Each number is 200 + 30 x the weight over its row's rms, rounded and kept within 0 to 999. Layers, rows and columns count from 0. The size before them is the row's rms in percent of the matrix's.

# gate: layer 4 MLP gate, 448x192, rms 0.0698, rows 247-292, columns 48-95
# up: layer 4 MLP up, 448x192, rms 0.0693, rows 247-292, columns 48-95
# down: layer 4 MLP down (transposed), 448x192, rms 0.0692, rows 247-292, columns 48-95
gate247,094,186,214,229,251,233,266,251,271,223,157,246,194,212,176,187,160,182,132,214,219,204,229,232,202,205,249,167,200,180,250,238,222,208,217,206,216,220,196,225,183,172,217,229,172,192,230,229,165
up247,098,195,239,203,184,238,208,244,226,252,207,209,219,163,171,207,198,188,274,219,210,163,186,189,245,172,208,194,176,235,243,183,218,255,193,183,233,239,176,196,255,173,215,247,174,242,236,206,194
down247,099,170,237,199,200,233,232,235,245,228,193,249,230,231,179,204,171,181,203,207,244,175,237,200,177,176,229,215,173,221,233,210,214,192,156,196,237,247,234,217,255,148,228,188,165,237,236,217,193
gate248,099,211,177,170,210,220,221,183,169,193,223,178,170,200,189,199,188,273,194,195,203,205,179,237,181,186,178,213,163,186,201,226,187,251,186,224,174,194,232,196,227,177,187,196,204,186,186,243,225
up248,096,224,144,189,214,225,204,186,245,252,254,231,177,187,164,186,238,152,182,208,214,193,222,177,230,178,210,192,189,206,146,212,134,212,177,204,163,221,175,200,225,174,256,211,264,208,214,186,241
down248,096,186,185,198,258,193,198,226,166,213,246,246,208,209,199,254,168,244,174,211,174,204,215,224,178,176,206,203,186,190,203,216,246,175,178,177,171,191,233,172,182,140,208,166,205,216,180,217,134
gate249,094,172,194,214,207,214,187,217,179,224,208,215,185,199,273,233,205,253,215,214,180,161,173,222,255,197,164,208,220,247,203,187,171,263,188,209,198,241,186,250,191,211,200,206,151,169,210,226,215
up249,102,226,187,218,195,247,167,148,218,162,210,210,210,186,179,222,199,205,190,262,237,196,187,204,186,174,142,200,188,161,208,198,163,173,198,187,226,168,197,206,182,252,235,226,218,171,159,184,211
down249,101,244,209,189,210,214,191,195,248,143,186,176,168,178,219,196,177,191,245,225,199,232,197,171,206,179,156,206,173,194,215,196,191,183,201,221,206,206,169,234,232,204,193,205,173,202,200,220,222
gate250,085,184,178,188,201,208,178,226,203,244,139,111,226,183,180,169,148,242,190,195,217,171,162,284,208,211,189,241,161,186,190,220,236,167,189,199,211,213,228,203,169,192,179,201,169,172,221,197,223
up250,095,165,187,264,206,221,217,206,176,225,141,168,156,206,199,232,192,185,204,194,200,172,228,221,212,151,141,179,176,185,218,206,223,177,158,188,215,210,260,153,193,189,178,195,171,201,239,154,238
down250,093,207,178,195,220,172,201,202,168,229,136,194,217,185,169,294,169,185,181,199,178,163,213,246,235,165,181,232,160,232,196,180,228,215,181,210,206,184,244,191,167,160,198,214,158,177,190,157,188
gate251,108,195,164,180,193,193,164,200,172,164,167,169,216,255,165,210,161,195,200,236,202,257,153,160,173,228,242,220,186,234,197,124,155,252,213,188,170,179,163,198,115,192,148,210,188,163,219,221,186
up251,109,194,203,197,232,162,200,184,218,189,159,208,221,231,151,184,142,175,231,216,217,217,186,235,179,213,227,205,225,251,191,172,172,181,233,209,156,215,166,181,164,215,183,207,201,206,178,243,206
down251,107,241,202,220,194,226,230,157,177,157,198,192,196,255,236,202,218,229,230,156,208,156,189,201,181,204,201,247,194,172,191,220,210,129,220,156,206,167,174,225,251,202,197,174,232,170,166,184,203
gate252,087,176,240,190,188,187,165,203,233,236,219,184,179,155,176,203,140,246,212,199,184,224,214,277,199,235,239,213,195,204,220,259,244,246,186,167,173,164,186,206,155,222,265,187,191,224,215,185,194
up252,093,210,234,182,221,203,248,199,208,161,239,208,204,196,203,195,217,199,201,171,244,251,201,215,225,156,276,224,194,237,201,157,224,161,183,180,223,193,191,183,196,192,214,151,211,239,226,208,221
down252,093,215,254,219,229,217,254,200,217,224,225,204,200,177,207,140,193,203,208,160,222,223,192,178,186,168,249,231,164,233,221,180,208,127,219,206,241,171,186,187,200,205,177,175,156,192,204,224,220
gate253,113,224,206,143,168,207,183,191,209,245,202,222,244,160,236,198,251,203,212,237,269,164,218,186,231,204,240,198,272,198,207,225,198,213,216,173,154,195,209,247,187,194,247,195,230,173,156,213,225
up253,103,230,202,242,201,223,226,166,228,195,192,160,233,212,227,218,181,193,150,221,204,275,178,239,229,177,218,248,207,168,243,266,191,155,165,179,176,216,231,212,146,258,215,229,217,199,219,199,168
down253,109,200,160,194,216,236,212,164,224,201,200,192,214,187,186,150,187,223,177,196,194,155,180,227,208,227,222,188,226,171,160,199,195,155,177,239,202,187,175,164,201,231,213,196,185,194,228,200,247
gate254,091,197,208,196,201,251,242,212,202,191,189,285,227,197,178,185,182,193,200,157,172,188,193,204,271,163,215,167,189,214,217,200,193,180,150,184,196,184,231,164,189,231,181,201,218,187,200,202,147
up254,090,216,216,234,187,226,241,207,194,194,182,259,206,223,173,153,178,190,222,194,175,200,199,170,235,194,188,194,171,236,224,189,209,124,155,180,214,193,209,213,185,242,189,223,205,187,225,237,196
down254,094,216,160,198,254,223,243,203,168,134,165,213,222,246,189,219,177,151,213,215,245,239,183,244,240,170,261,204,226,163,213,184,142,219,202,185,216,165,239,227,234,205,143,177,184,218,192,202,203
gate255,094,147,258,220,214,211,219,228,204,160,209,244,119,250,192,187,218,200,180,217,179,188,218,188,128,196,192,152,206,236,209,163,173,193,205,213,258,171,191,231,255,175,198,210,168,229,238,213,159
up255,092,172,173,194,208,134,200,173,176,238,171,247,157,219,223,236,220,254,163,170,177,200,197,213,128,173,150,147,205,250,210,147,135,203,214,221,230,181,181,169,199,208,211,227,181,230,153,191,201
down255,091,171,149,196,221,213,236,184,211,254,193,215,247,212,236,166,159,184,172,213,267,217,184,219,154,228,188,192,155,208,220,183,221,221,241,209,249,169,151,197,187,183,131,203,160,229,169,226,235
gate256,107,181,232,244,162,226,169,204,147,161,214,183,200,172,221,203,187,231,223,241,215,233,206,227,182,206,199,161,238,177,242,191,287,225,209,264,212,171,178,150,157,213,219,213,146,238,209,187,215
up256,101,168,217,209,172,164,207,193,158,136,184,208,201,169,181,154,237,235,182,167,223,180,182,162,230,145,161,222,188,174,196,211,150,152,230,220,248,200,186,181,173,210,222,124,196,172,209,208,172
down256,101,199,202,218,178,178,194,247,130,202,181,188,217,195,222,209,243,231,227,184,198,154,200,195,223,179,189,161,218,174,192,172,176,138,192,238,207,238,197,215,198,209,214,196,198,168,192,212,221
gate257,091,254,199,190,207,196,235,170,205,154,219,211,161,230,266,149,140,216,156,192,169,250,174,208,150,247,150,169,202,173,200,258,189,175,262,270,199,199,253,189,155,184,205,181,205,160,223,232,174
up257,099,198,243,208,217,191,177,179,160,212,187,234,191,152,190,185,171,210,235,165,211,167,245,171,108,200,206,248,187,195,235,201,208,196,198,186,197,172,193,227,185,144,172,259,163,195,280,193,222
down257,091,171,238,211,163,188,216,200,206,158,223,233,217,160,190,168,192,214,137,193,191,186,222,169,142,158,255,182,151,211,234,146,203,175,205,244,208,172,220,302,193,181,235,241,166,200,278,186,239
gate258,131,283,177,208,166,204,192,205,238,161,210,159,211,206,217,235,186,148,160,191,231,219,226,220,171,206,214,168,171,199,246,240,190,190,215,129,161,201,202,227,208,188,208,207,210,215,164,216,162
up258,125,204,184,190,194,167,216,195,241,202,172,220,189,186,190,226,208,203,164,162,229,198,234,246,223,212,202,138,212,177,238,207,220,209,187,140,191,176,214,230,186,188,174,159,197,253,180,158,201
down258,114,166,215,182,182,183,224,186,228,151,191,209,205,232,163,182,151,199,157,147,199,179,213,221,267,188,182,196,224,167,270,205,242,220,215,184,176,197,206,192,198,154,194,197,234,191,190,206,219
gate259,092,180,247,165,203,178,179,172,196,180,211,157,183,152,220,168,190,188,206,232,189,198,189,223,200,214,207,238,234,211,163,207,242,179,176,220,239,225,207,125,131,206,176,202,202,216,183,208,207
up259,083,252,191,183,192,173,211,234,209,223,202,206,165,239,193,220,235,196,243,181,219,196,218,194,196,241,222,180,217,223,190,174,193,213,256,210,222,173,175,245,248,219,186,177,177,196,177,201,202
down259,090,177,210,185,176,205,224,150,240,209,189,224,227,180,187,170,240,213,180,212,244,181,234,224,191,236,188,164,177,194,195,161,194,166,217,177,222,195,197,170,161,155,219,165,193,171,206,197,205
gate260,095,180,197,230,212,175,214,203,194,183,254,180,134,224,201,189,220,164,208,221,213,187,151,205,145,165,166,150,196,216,166,167,183,170,195,255,283,195,201,189,226,196,168,209,213,202,215,225,194
up260,084,171,216,223,188,161,146,214,225,260,240,182,132,155,237,180,279,158,227,197,179,210,214,221,151,173,191,219,226,176,166,155,182,186,179,235,253,237,192,174,244,197,179,254,187,222,234,199,232
down260,096,168,235,200,208,198,219,240,247,230,235,177,183,185,220,149,226,161,199,214,173,192,206,225,168,185,203,178,164,148,153,210,180,180,125,158,275,222,209,275,244,164,176,246,193,234,235,200,230
gate261,104,180,243,202,208,159,201,205,165,213,160,177,216,157,178,159,224,209,237,188,254,172,207,180,195,202,182,218,172,182,191,200,168,194,229,188,179,272,172,159,149,167,250,176,162,231,193,176,220
up261,103,185,225,223,209,203,170,193,209,234,142,164,192,226,187,153,203,193,230,237,156,193,216,164,182,231,247,205,212,184,235,204,211,212,194,190,208,173,194,208,193,176,220,191,174,231,255,206,223
down261,100,217,238,258,255,196,195,209,225,216,178,190,210,209,199,180,205,200,190,171,180,222,211,153,184,166,227,211,252,194,255,224,207,235,177,186,215,170,177,181,214,180,182,240,193,225,189,212,163
gate262,088,210,210,245,194,229,182,198,203,198,159,235,227,204,213,237,193,254,183,231,140,206,206,191,228,171,221,212,227,248,242,170,209,222,266,184,233,219,196,155,205,230,204,171,177,162,235,165,225
up262,089,164,187,152,230,226,193,212,133,195,241,139,132,195,206,192,225,198,221,220,212,194,160,165,167,197,222,197,147,214,160,192,151,195,149,245,324,174,188,228,195,194,183,212,205,232,199,148,209
down262,094,201,150,187,213,262,224,191,218,190,180,204,146,163,247,145,225,232,145,221,212,167,158,206,180,201,185,162,183,235,111,184,181,193,154,184,232,202,213,210,193,221,186,202,218,174,216,165,171
gate263,105,219,156,187,234,208,264,212,210,241,197,239,205,203,152,212,140,192,190,174,233,218,142,202,186,202,212,199,191,189,180,182,228,179,180,193,209,200,146,240,216,244,215,217,195,200,201,193,206
up263,095,248,150,136,238,203,229,223,192,278,235,199,228,140,221,228,178,202,185,167,225,198,143,241,157,167,253,184,197,184,216,158,179,195,218,153,188,207,173,234,232,185,208,214,181,213,150,217,207
down263,099,196,204,207,170,190,209,177,200,194,175,141,215,189,241,180,235,193,243,177,189,194,232,197,204,252,252,232,201,217,191,191,172,218,264,249,218,198,261,183,139,162,256,182,154,159,237,197,176
gate264,108,189,133,230,171,156,225,223,230,212,191,184,176,246,179,176,168,226,232,204,167,158,223,196,130,202,197,197,192,193,240,142,201,185,212,228,199,218,218,170,237,162,139,201,147,238,213,170,201
up264,101,208,241,179,208,233,145,149,203,181,245,219,216,157,213,225,263,159,154,157,251,233,193,186,233,150,195,277,186,158,155,257,189,194,214,209,191,165,172,193,146,232,233,187,226,184,140,243,188
down264,106,166,219,251,184,219,214,160,206,199,264,185,191,194,220,201,224,219,168,203,187,266,215,198,207,261,224,175,193,239,205,185,169,178,230,195,184,180,163,154,221,194,216,163,216,172,210,167,223
gate265,091,210,175,233,156,161,206,200,161,177,225,192,247,181,270,175,180,214,204,219,237,230,224,179,204,196,186,217,244,196,157,227,175,194,216,170,156,232,208,160,228,179,222,194,153,193,260,225,208
up265,089,219,189,204,222,272,208,197,225,224,212,165,160,181,233,159,243,203,214,187,165,176,172,222,241,218,208,192,151,192,200,213,203,187,169,222,250,164,190,248,233,225,232,208,206,236,104,149,194
down265,089,262,173,239,208,214,219,252,210,223,201,225,158,192,196,193,214,191,161,227,201,182,174,176,205,237,235,217,101,223,191,151,206,208,201,202,182,181,186,199,172,220,240,133,223,187,175,179,199
gate266,098,183,192,191,205,168,215,223,179,220,233,214,140,190,200,140,231,172,212,185,231,197,228,198,181,214,207,210,155,159,136,222,211,189,234,178,183,170,283,148,189,171,167,215,143,163,195,164,156
up266,109,194,144,210,246,231,213,168,188,212,202,186,153,201,190,193,188,163,188,142,209,186,154,179,169,203,190,183,200,156,161,236,185,184,174,212,239,161,184,181,171,145,221,177,159,182,153,176,207
down266,100,180,168,194,219,256,188,178,211,173,207,163,177,209,205,236,155,190,241,164,210,184,152,244,208,178,196,225,207,221,212,241,205,220,189,226,270,204,199,251,161,183,221,202,221,197,229,211,236
gate267,105,216,206,226,171,242,196,207,181,201,218,235,220,171,232,168,192,180,184,189,207,233,184,211,227,163,204,241,182,171,191,228,228,192,270,224,187,219,177,159,211,197,176,220,176,213,169,194,202
up267,106,225,210,201,182,223,200,183,167,217,176,202,226,181,180,153,222,217,201,225,145,140,244,223,221,165,182,153,180,239,231,122,222,236,170,145,199,172,241,247,152,241,255,139,211,225,169,197,186
down267,104,163,277,157,198,192,200,182,192,207,227,177,235,169,150,209,214,173,116,236,144,156,200,210,176,160,158,199,193,173,170,162,235,206,248,155,233,191,190,239,185,170,211,225,209,202,188,222,186
gate268,099,208,177,224,239,223,216,219,216,187,164,213,196,247,179,243,161,214,188,206,199,238,179,178,208,198,194,184,201,190,205,208,284,160,256,212,158,164,202,178,198,110,252,195,192,192,176,266,207
up268,105,202,236,186,169,202,244,154,212,194,238,190,199,178,211,148,230,175,194,151,231,210,204,202,246,226,192,209,218,262,155,189,170,204,170,215,244,193,215,231,189,221,141,219,222,227,208,195,146
down268,104,235,196,207,157,232,237,147,244,219,188,191,203,194,224,212,199,186,188,179,185,247,188,180,150,208,209,196,180,247,154,163,191,184,176,250,241,184,219,240,215,161,189,199,213,224,238,225,170
gate269,093,206,206,204,220,189,234,205,241,200,224,139,206,221,174,171,241,205,123,205,162,178,183,228,190,218,208,248,226,216,169,173,235,189,163,224,195,208,199,233,172,178,179,241,196,209,240,204,214
up269,090,217,227,233,170,223,246,219,193,181,205,180,188,190,197,157,221,212,151,242,192,160,203,202,166,184,178,202,183,218,156,186,143,195,215,205,192,214,190,226,156,154,178,246,246,192,212,202,198
down269,097,257,203,185,193,209,238,228,219,184,197,205,207,200,171,188,222,240,201,207,238,173,231,188,153,247,210,255,160,183,216,146,176,184,189,200,205,182,220,224,187,177,170,224,251,222,214,171,237
gate270,100,188,175,240,208,159,223,147,254,196,124,204,161,228,181,202,196,254,246,234,163,218,212,198,233,192,204,205,190,202,251,161,203,194,207,224,184,193,226,184,208,258,229,234,169,229,190,222,184
up270,102,190,184,207,235,210,237,185,227,201,201,208,190,166,218,215,253,197,231,183,160,193,228,201,265,187,160,203,260,189,229,197,221,205,178,191,214,205,209,205,195,205,241,184,180,195,227,248,176
down270,098,224,201,217,286,215,229,223,219,136,243,198,197,177,211,237,233,196,238,159,218,201,212,224,255,210,178,209,254,191,234,242,213,182,215,215,220,179,188,215,216,194,205,187,188,191,246,211,157
gate271,093,224,213,240,136,218,241,177,232,239,156,169,241,177,207,199,205,191,257,189,126,184,237,242,264,218,233,207,185,263,158,111,176,208,200,236,227,242,209,210,173,161,242,187,221,206,232,183,166
up271,090,249,168,177,231,184,202,134,220,165,170,167,250,213,211,204,191,138,203,207,160,227,196,158,184,198,249,236,184,212,208,196,235,145,204,234,143,210,181,260,191,229,178,227,204,214,221,219,179
down271,091,181,216,180,146,177,208,217,217,206,216,223,157,276,249,204,232,205,193,237,227,170,207,162,143,171,198,243,198,173,227,151,274,183,219,165,145,178,185,248,219,216,175,162,223,163,221,230,225
gate272,102,182,211,234,160,176,171,204,193,141,195,165,171,238,222,258,106,232,185,166,180,192,227,229,169,192,130,201,231,184,174,241,223,173,233,202,222,191,191,164,179,217,211,152,193,156,177,188,167
up272,092,203,228,128,269,210,194,170,216,186,225,163,221,271,164,224,167,168,164,240,195,191,197,200,245,131,200,216,160,179,206,218,216,133,242,220,177,178,209,211,219,206,178,168,216,166,201,203,189
down272,098,193,197,187,211,145,166,193,237,194,211,164,220,247,213,177,203,188,198,199,199,204,211,181,178,164,217,178,234,229,202,192,164,246,175,201,213,172,173,203,297,234,217,220,214,244,242,210,249
gate273,104,235,174,239,199,235,142,237,217,252,177,195,166,180,203,227,166,219,232,217,208,192,166,145,172,204,185,203,214,184,213,163,238,262,202,216,161,172,240,144,227,173,188,189,207,220,217,232,191
up273,106,226,156,240,228,240,137,210,204,224,172,159,146,193,194,218,152,220,219,216,221,148,240,166,160,161,194,268,197,183,198,195,161,235,212,168,185,188,240,208,230,173,149,196,195,258,208,250,179
down273,104,218,208,177,215,202,142,209,171,200,194,175,172,192,239,215,225,275,252,142,157,219,222,184,233,198,185,223,184,186,213,231,178,236,253,208,215,180,202,203,187,165,204,226,209,134,247,251,162
gate274,117,207,205,200,219,246,216,234,227,259,195,195,219,179,153,148,118,189,209,149,268,184,165,237,210,170,211,233,212,239,128,216,238,177,254,166,190,206,164,244,251,216,206,199,249,205,165,177,150
up274,119,156,226,201,181,159,227,199,194,96,176,212,180,220,269,228,239,217,257,215,162,191,238,165,195,233,203,172,166,174,228,160,183,197,215,204,207,213,210,113,174,163,202,200,143,225,283,198,163
down274,115,191,207,207,201,185,144,198,213,151,187,185,223,173,298,194,161,197,217,265,173,218,191,215,198,242,182,199,191,228,208,159,251,170,205,262,219,195,212,186,141,168,205,206,189,189,211,188,155
gate275,106,139,201,200,216,163,164,175,190,194,167,170,271,171,203,163,225,177,229,186,188,210,220,224,201,257,221,232,247,201,166,210,255,202,268,207,216,212,193,194,199,207,164,188,190,219,161,183,223
up275,107,180,176,162,214,135,191,162,188,193,182,185,257,153,167,164,220,194,235,188,157,188,232,255,230,263,186,238,278,176,165,232,237,149,199,196,210,251,150,195,176,175,232,186,182,180,146,154,209
down275,109,209,173,238,232,213,223,243,183,190,250,200,177,227,197,240,162,233,275,245,186,164,178,160,223,143,191,172,169,219,228,208,194,172,121,190,213,235,156,208,160,228,238,149,204,175,213,147,189
gate276,117,154,177,201,160,180,191,167,183,190,158,169,179,200,215,171,270,225,163,248,216,217,174,212,209,184,163,163,145,221,199,194,187,174,176,207,251,175,241,148,166,254,185,221,160,178,155,178,205
up276,104,186,226,203,221,202,208,244,175,264,230,206,219,181,168,194,184,180,201,183,210,225,194,233,214,201,216,199,247,200,146,169,197,176,225,180,201,204,215,241,241,219,198,228,211,230,127,91,237
down276,113,155,171,174,143,167,178,231,194,193,206,182,182,182,218,192,221,220,172,208,215,250,183,210,190,248,180,179,190,240,196,181,222,162,177,222,216,266,241,175,202,230,181,231,198,216,144,128,225
gate277,105,174,176,180,203,175,182,190,237,218,208,180,287,211,190,209,176,185,204,238,195,211,249,232,221,180,212,245,178,224,172,162,193,185,236,141,218,199,155,287,139,190,262,195,202,193,195,163,187
up277,102,152,243,187,231,174,164,227,252,217,206,240,260,152,178,166,213,129,225,233,199,194,183,243,251,219,171,223,210,249,171,169,154,170,248,185,246,187,190,219,135,166,213,204,181,170,241,234,242
down277,099,173,185,180,254,177,182,209,201,207,236,247,245,238,222,185,209,150,210,212,209,161,226,173,239,167,244,219,257,256,202,195,138,173,189,233,250,176,199,194,114,154,212,246,163,198,217,230,179
gate278,098,241,224,198,181,159,239,219,198,189,137,256,197,238,246,170,125,192,239,166,136,244,192,251,246,251,232,183,186,190,216,156,221,220,223,209,236,206,150,188,200,244,212,190,225,188,207,221,215
up278,108,211,214,193,120,215,193,272,182,176,163,239,219,254,224,185,160,182,233,178,173,237,237,273,248,185,214,234,204,209,260,152,204,184,184,181,198,188,129,229,165,233,206,161,228,159,213,212,243
down278,101,214,194,185,157,218,186,258,210,193,188,170,222,159,215,179,208,204,296,185,214,174,240,222,248,194,175,235,180,190,241,157,206,231,146,184,182,222,159,239,170,231,213,206,203,148,206,222,221
gate279,093,157,165,250,213,209,281,172,209,207,191,211,161,152,209,251,198,164,259,257,175,274,190,228,150,207,201,222,243,225,231,204,302,243,182,257,160,236,204,188,183,226,194,186,163,243,183,233,248
up279,092,141,212,164,226,197,222,164,197,275,199,229,193,192,148,219,177,167,244,256,182,244,196,177,155,194,182,254,284,198,243,247,209,189,158,240,163,222,156,197,177,190,211,225,204,204,171,200,221
down279,093,167,196,165,234,178,183,209,202,227,181,245,234,221,151,204,223,187,243,274,195,188,217,142,228,117,190,248,195,199,195,244,201,195,145,179,202,162,166,223,206,162,199,240,226,215,187,182,134
gate280,099,197,208,234,183,229,207,251,193,201,218,130,153,279,156,156,189,208,174,204,178,174,181,210,156,209,169,202,237,200,209,210,235,206,194,154,228,221,219,150,205,196,198,187,155,228,231,234,143
up280,095,187,186,159,221,142,191,193,194,242,144,238,242,154,217,178,242,222,182,213,204,236,209,183,236,217,198,166,169,234,211,172,143,235,161,242,232,157,141,225,155,173,194,197,233,232,178,163,247
down280,102,182,197,204,214,161,250,179,204,196,235,181,234,161,196,151,188,201,156,252,205,206,246,175,171,226,221,205,191,194,178,200,228,157,194,274,170,193,210,243,242,240,157,168,226,232,198,173,238
gate281,099,221,166,174,234,185,214,174,179,209,242,233,206,224,211,203,209,225,220,198,178,178,227,162,208,149,195,199,235,145,225,183,170,247,193,185,177,214,233,231,214,175,249,251,162,217,169,198,213
up281,097,151,210,208,166,197,220,245,190,206,160,187,234,196,153,124,181,213,199,177,186,129,182,221,258,195,200,205,168,179,206,170,210,182,209,224,238,218,206,144,193,207,198,129,209,169,259,227,237
down281,096,195,207,213,256,159,194,195,208,194,222,207,274,188,172,137,210,236,227,195,194,192,233,225,247,178,215,214,192,211,197,166,155,187,191,195,198,243,205,183,222,173,204,188,236,224,227,188,275
gate282,102,249,224,170,202,182,271,212,246,263,217,171,220,204,162,220,161,226,157,159,189,200,233,237,212,210,230,227,200,240,235,184,181,217,234,171,145,163,214,244,139,157,211,216,178,244,179,211,174
up282,097,219,235,209,276,225,160,210,181,233,245,221,217,219,189,178,177,161,203,215,224,185,175,219,154,242,246,183,223,134,190,198,212,184,204,199,197,185,199,220,264,229,174,192,261,172,230,183,198
down282,097,251,162,193,169,238,196,179,221,211,164,267,214,219,260,163,179,143,214,186,177,213,192,225,174,209,184,157,251,175,153,212,185,191,231,228,225,192,217,184,190,229,220,177,194,215,231,157,220
gate283,090,184,227,213,183,196,173,218,211,232,183,246,160,167,222,222,231,181,170,200,194,204,232,246,204,243,200,161,273,171,184,215,165,234,226,190,242,209,169,212,167,209,181,194,215,179,155,210,190
up283,089,181,241,213,223,172,197,119,176,214,206,162,192,197,198,226,196,244,225,222,137,226,171,171,178,199,196,223,149,217,154,117,249,188,222,187,195,192,250,196,231,161,190,195,169,168,182,167,134
down283,094,189,237,182,181,198,213,196,201,247,211,186,215,166,194,192,201,250,173,167,234,206,192,148,214,157,179,157,191,219,192,155,251,153,188,244,152,222,210,185,203,242,218,191,201,244,231,176,188
gate284,104,157,187,213,152,160,164,218,227,234,173,197,146,191,189,210,220,200,182,176,205,175,197,144,174,249,174,230,186,177,184,211,218,216,250,232,229,177,171,175,230,243,176,170,210,170,172,202,269
up284,105,242,205,164,188,202,198,223,224,199,183,231,200,186,200,203,224,187,196,171,185,225,214,151,201,134,219,260,173,192,228,172,209,198,205,240,196,229,176,238,160,225,200,186,195,172,245,228,216
down284,107,201,208,230,186,198,177,175,169,204,225,155,178,148,183,208,192,185,169,231,164,253,188,224,223,196,204,197,173,209,255,227,183,127,195,243,162,192,214,258,183,153,241,178,247,192,216,211,169
gate285,105,161,192,256,200,254,219,207,200,171,197,196,203,165,217,206,177,216,231,213,178,249,209,198,250,255,184,210,194,194,194,197,214,162,184,211,186,220,193,207,194,190,185,198,204,183,146,147,207
up285,111,192,185,161,188,145,132,229,216,211,140,125,190,228,163,168,141,185,240,160,250,237,237,209,185,180,206,194,227,216,258,196,215,221,201,146,204,247,198,205,208,242,212,212,221,208,200,192,204
down285,110,182,198,217,165,233,193,222,218,234,142,233,167,209,232,161,212,135,260,202,233,249,187,216,152,206,184,177,182,230,167,164,234,183,228,207,179,198,200,217,250,214,209,136,206,247,249,235,189
gate286,117,208,145,196,146,193,196,164,222,148,148,197,233,221,195,172,194,195,187,177,222,220,174,184,204,213,179,178,138,167,219,179,218,252,173,140,182,233,169,169,208,231,232,195,209,215,207,181,165
up286,118,225,191,236,202,216,232,142,189,180,197,206,229,212,221,196,222,240,207,199,200,139,129,210,142,193,244,184,190,198,199,183,212,247,219,168,204,205,159,190,198,199,190,184,189,266,215,137,183
down286,115,203,176,217,216,209,212,192,149,152,214,228,196,225,183,241,218,215,221,175,126,224,170,228,224,218,220,159,149,128,176,260,185,204,136,194,187,194,220,178,193,194,175,233,158,258,194,202,178
gate287,096,179,191,255,202,266,242,219,222,225,205,201,157,242,164,163,115,182,227,194,199,190,202,200,255,204,166,173,202,195,186,246,229,186,237,182,204,241,211,194,243,196,213,154,209,181,199,195,192
up287,102,171,217,137,178,191,206,257,201,276,225,212,179,130,198,231,190,146,196,130,213,162,240,197,263,156,222,210,193,228,219,216,212,192,273,217,202,235,186,206,198,186,198,259,192,125,190,169,263
down287,099,215,193,216,208,197,238,189,190,292,178,243,178,177,222,153,210,174,167,186,184,152,236,217,267,184,168,183,200,234,188,235,230,184,206,221,225,213,188,206,174,213,174,276,186,195,191,184,217
gate288,092,159,184,228,185,192,123,194,216,211,198,204,170,194,150,202,203,234,250,177,195,186,208,218,212,220,192,198,152,225,259,223,172,250,245,223,201,195,229,251,166,212,196,256,188,190,208,186,204
up288,097,278,216,220,144,150,200,214,203,188,245,205,193,180,201,219,207,206,233,180,151,166,181,189,244,199,210,170,154,167,193,169,180,180,215,196,216,198,197,185,225,169,210,191,190,263,212,219,221
down288,094,214,226,216,165,188,178,188,187,204,179,233,177,256,150,211,178,196,155,203,264,173,171,171,182,150,211,202,195,168,179,109,201,221,205,226,116,175,205,194,187,134,199,203,212,222,228,238,149
gate289,096,156,213,212,147,187,163,171,218,222,212,194,172,206,230,211,253,192,216,182,212,253,197,176,168,208,247,200,186,225,200,204,229,172,241,200,174,170,198,217,251,271,213,202,129,200,190,176,272
up289,102,247,204,231,182,213,203,244,193,236,259,175,143,215,164,209,196,140,177,229,214,182,162,233,209,180,195,196,207,192,176,189,205,226,165,225,220,231,207,170,128,164,148,217,228,187,205,205,120
down289,100,252,182,216,149,189,191,235,218,240,240,192,186,213,168,225,233,167,220,192,201,201,239,235,169,173,184,213,165,191,114,158,211,170,224,232,233,236,224,222,196,223,149,194,200,192,183,231,189
gate290,095,213,220,201,209,182,206,225,192,194,177,194,119,183,213,183,221,206,176,188,199,182,256,243,170,196,166,189,236,225,136,203,166,241,224,198,234,227,236,204,241,249,230,172,220,254,215,220,179
up290,104,228,240,181,191,214,182,188,169,193,235,210,184,140,206,192,213,213,217,194,209,182,226,231,268,159,175,161,167,190,189,250,223,226,204,177,136,219,201,254,228,229,267,224,158,214,209,191,237
down290,101,197,164,190,224,213,206,190,166,172,194,254,136,195,237,210,177,194,194,206,210,150,201,200,231,187,181,210,181,192,124,243,271,224,184,240,127,216,208,270,190,234,242,220,158,275,239,210,204
gate291,091,196,235,166,164,191,210,237,188,197,177,154,219,230,244,241,222,189,222,201,205,180,151,221,214,188,216,195,229,254,181,210,246,172,201,206,208,137,173,175,210,181,177,204,160,224,229,208,208
up291,086,189,210,206,174,182,211,223,204,173,235,160,200,215,233,232,223,215,208,202,250,222,187,164,206,168,238,198,187,219,211,215,286,155,205,211,249,150,144,132,247,236,186,214,203,185,166,234,242
down291,089,192,233,156,212,228,241,200,214,188,198,166,242,226,208,218,214,208,219,196,254,172,152,211,193,219,216,184,231,168,199,218,232,209,226,208,202,167,190,163,246,192,197,165,175,217,278,196,201
gate292,110,186,209,215,210,227,227,164,200,218,130,215,155,224,229,196,204,207,179,183,150,231,173,178,210,182,177,169,189,224,255,181,249,262,162,238,261,219,172,195,168,131,212,195,202,193,222,203,225
up292,101,203,211,197,187,196,209,169,205,217,191,238,150,161,257,226,188,185,224,209,198,206,209,209,165,141,196,263,240,199,260,183,193,208,149,227,176,155,213,148,121,190,195,221,205,214,232,247,179
down292,105,210,173,168,192,174,211,259,187,214,246,192,193,207,167,272,213,201,261,232,224,207,214,191,222,184,204,226,218,181,188,214,139,160,189,161,155,182,231,237,160,249,210,224,197,193,148,244,177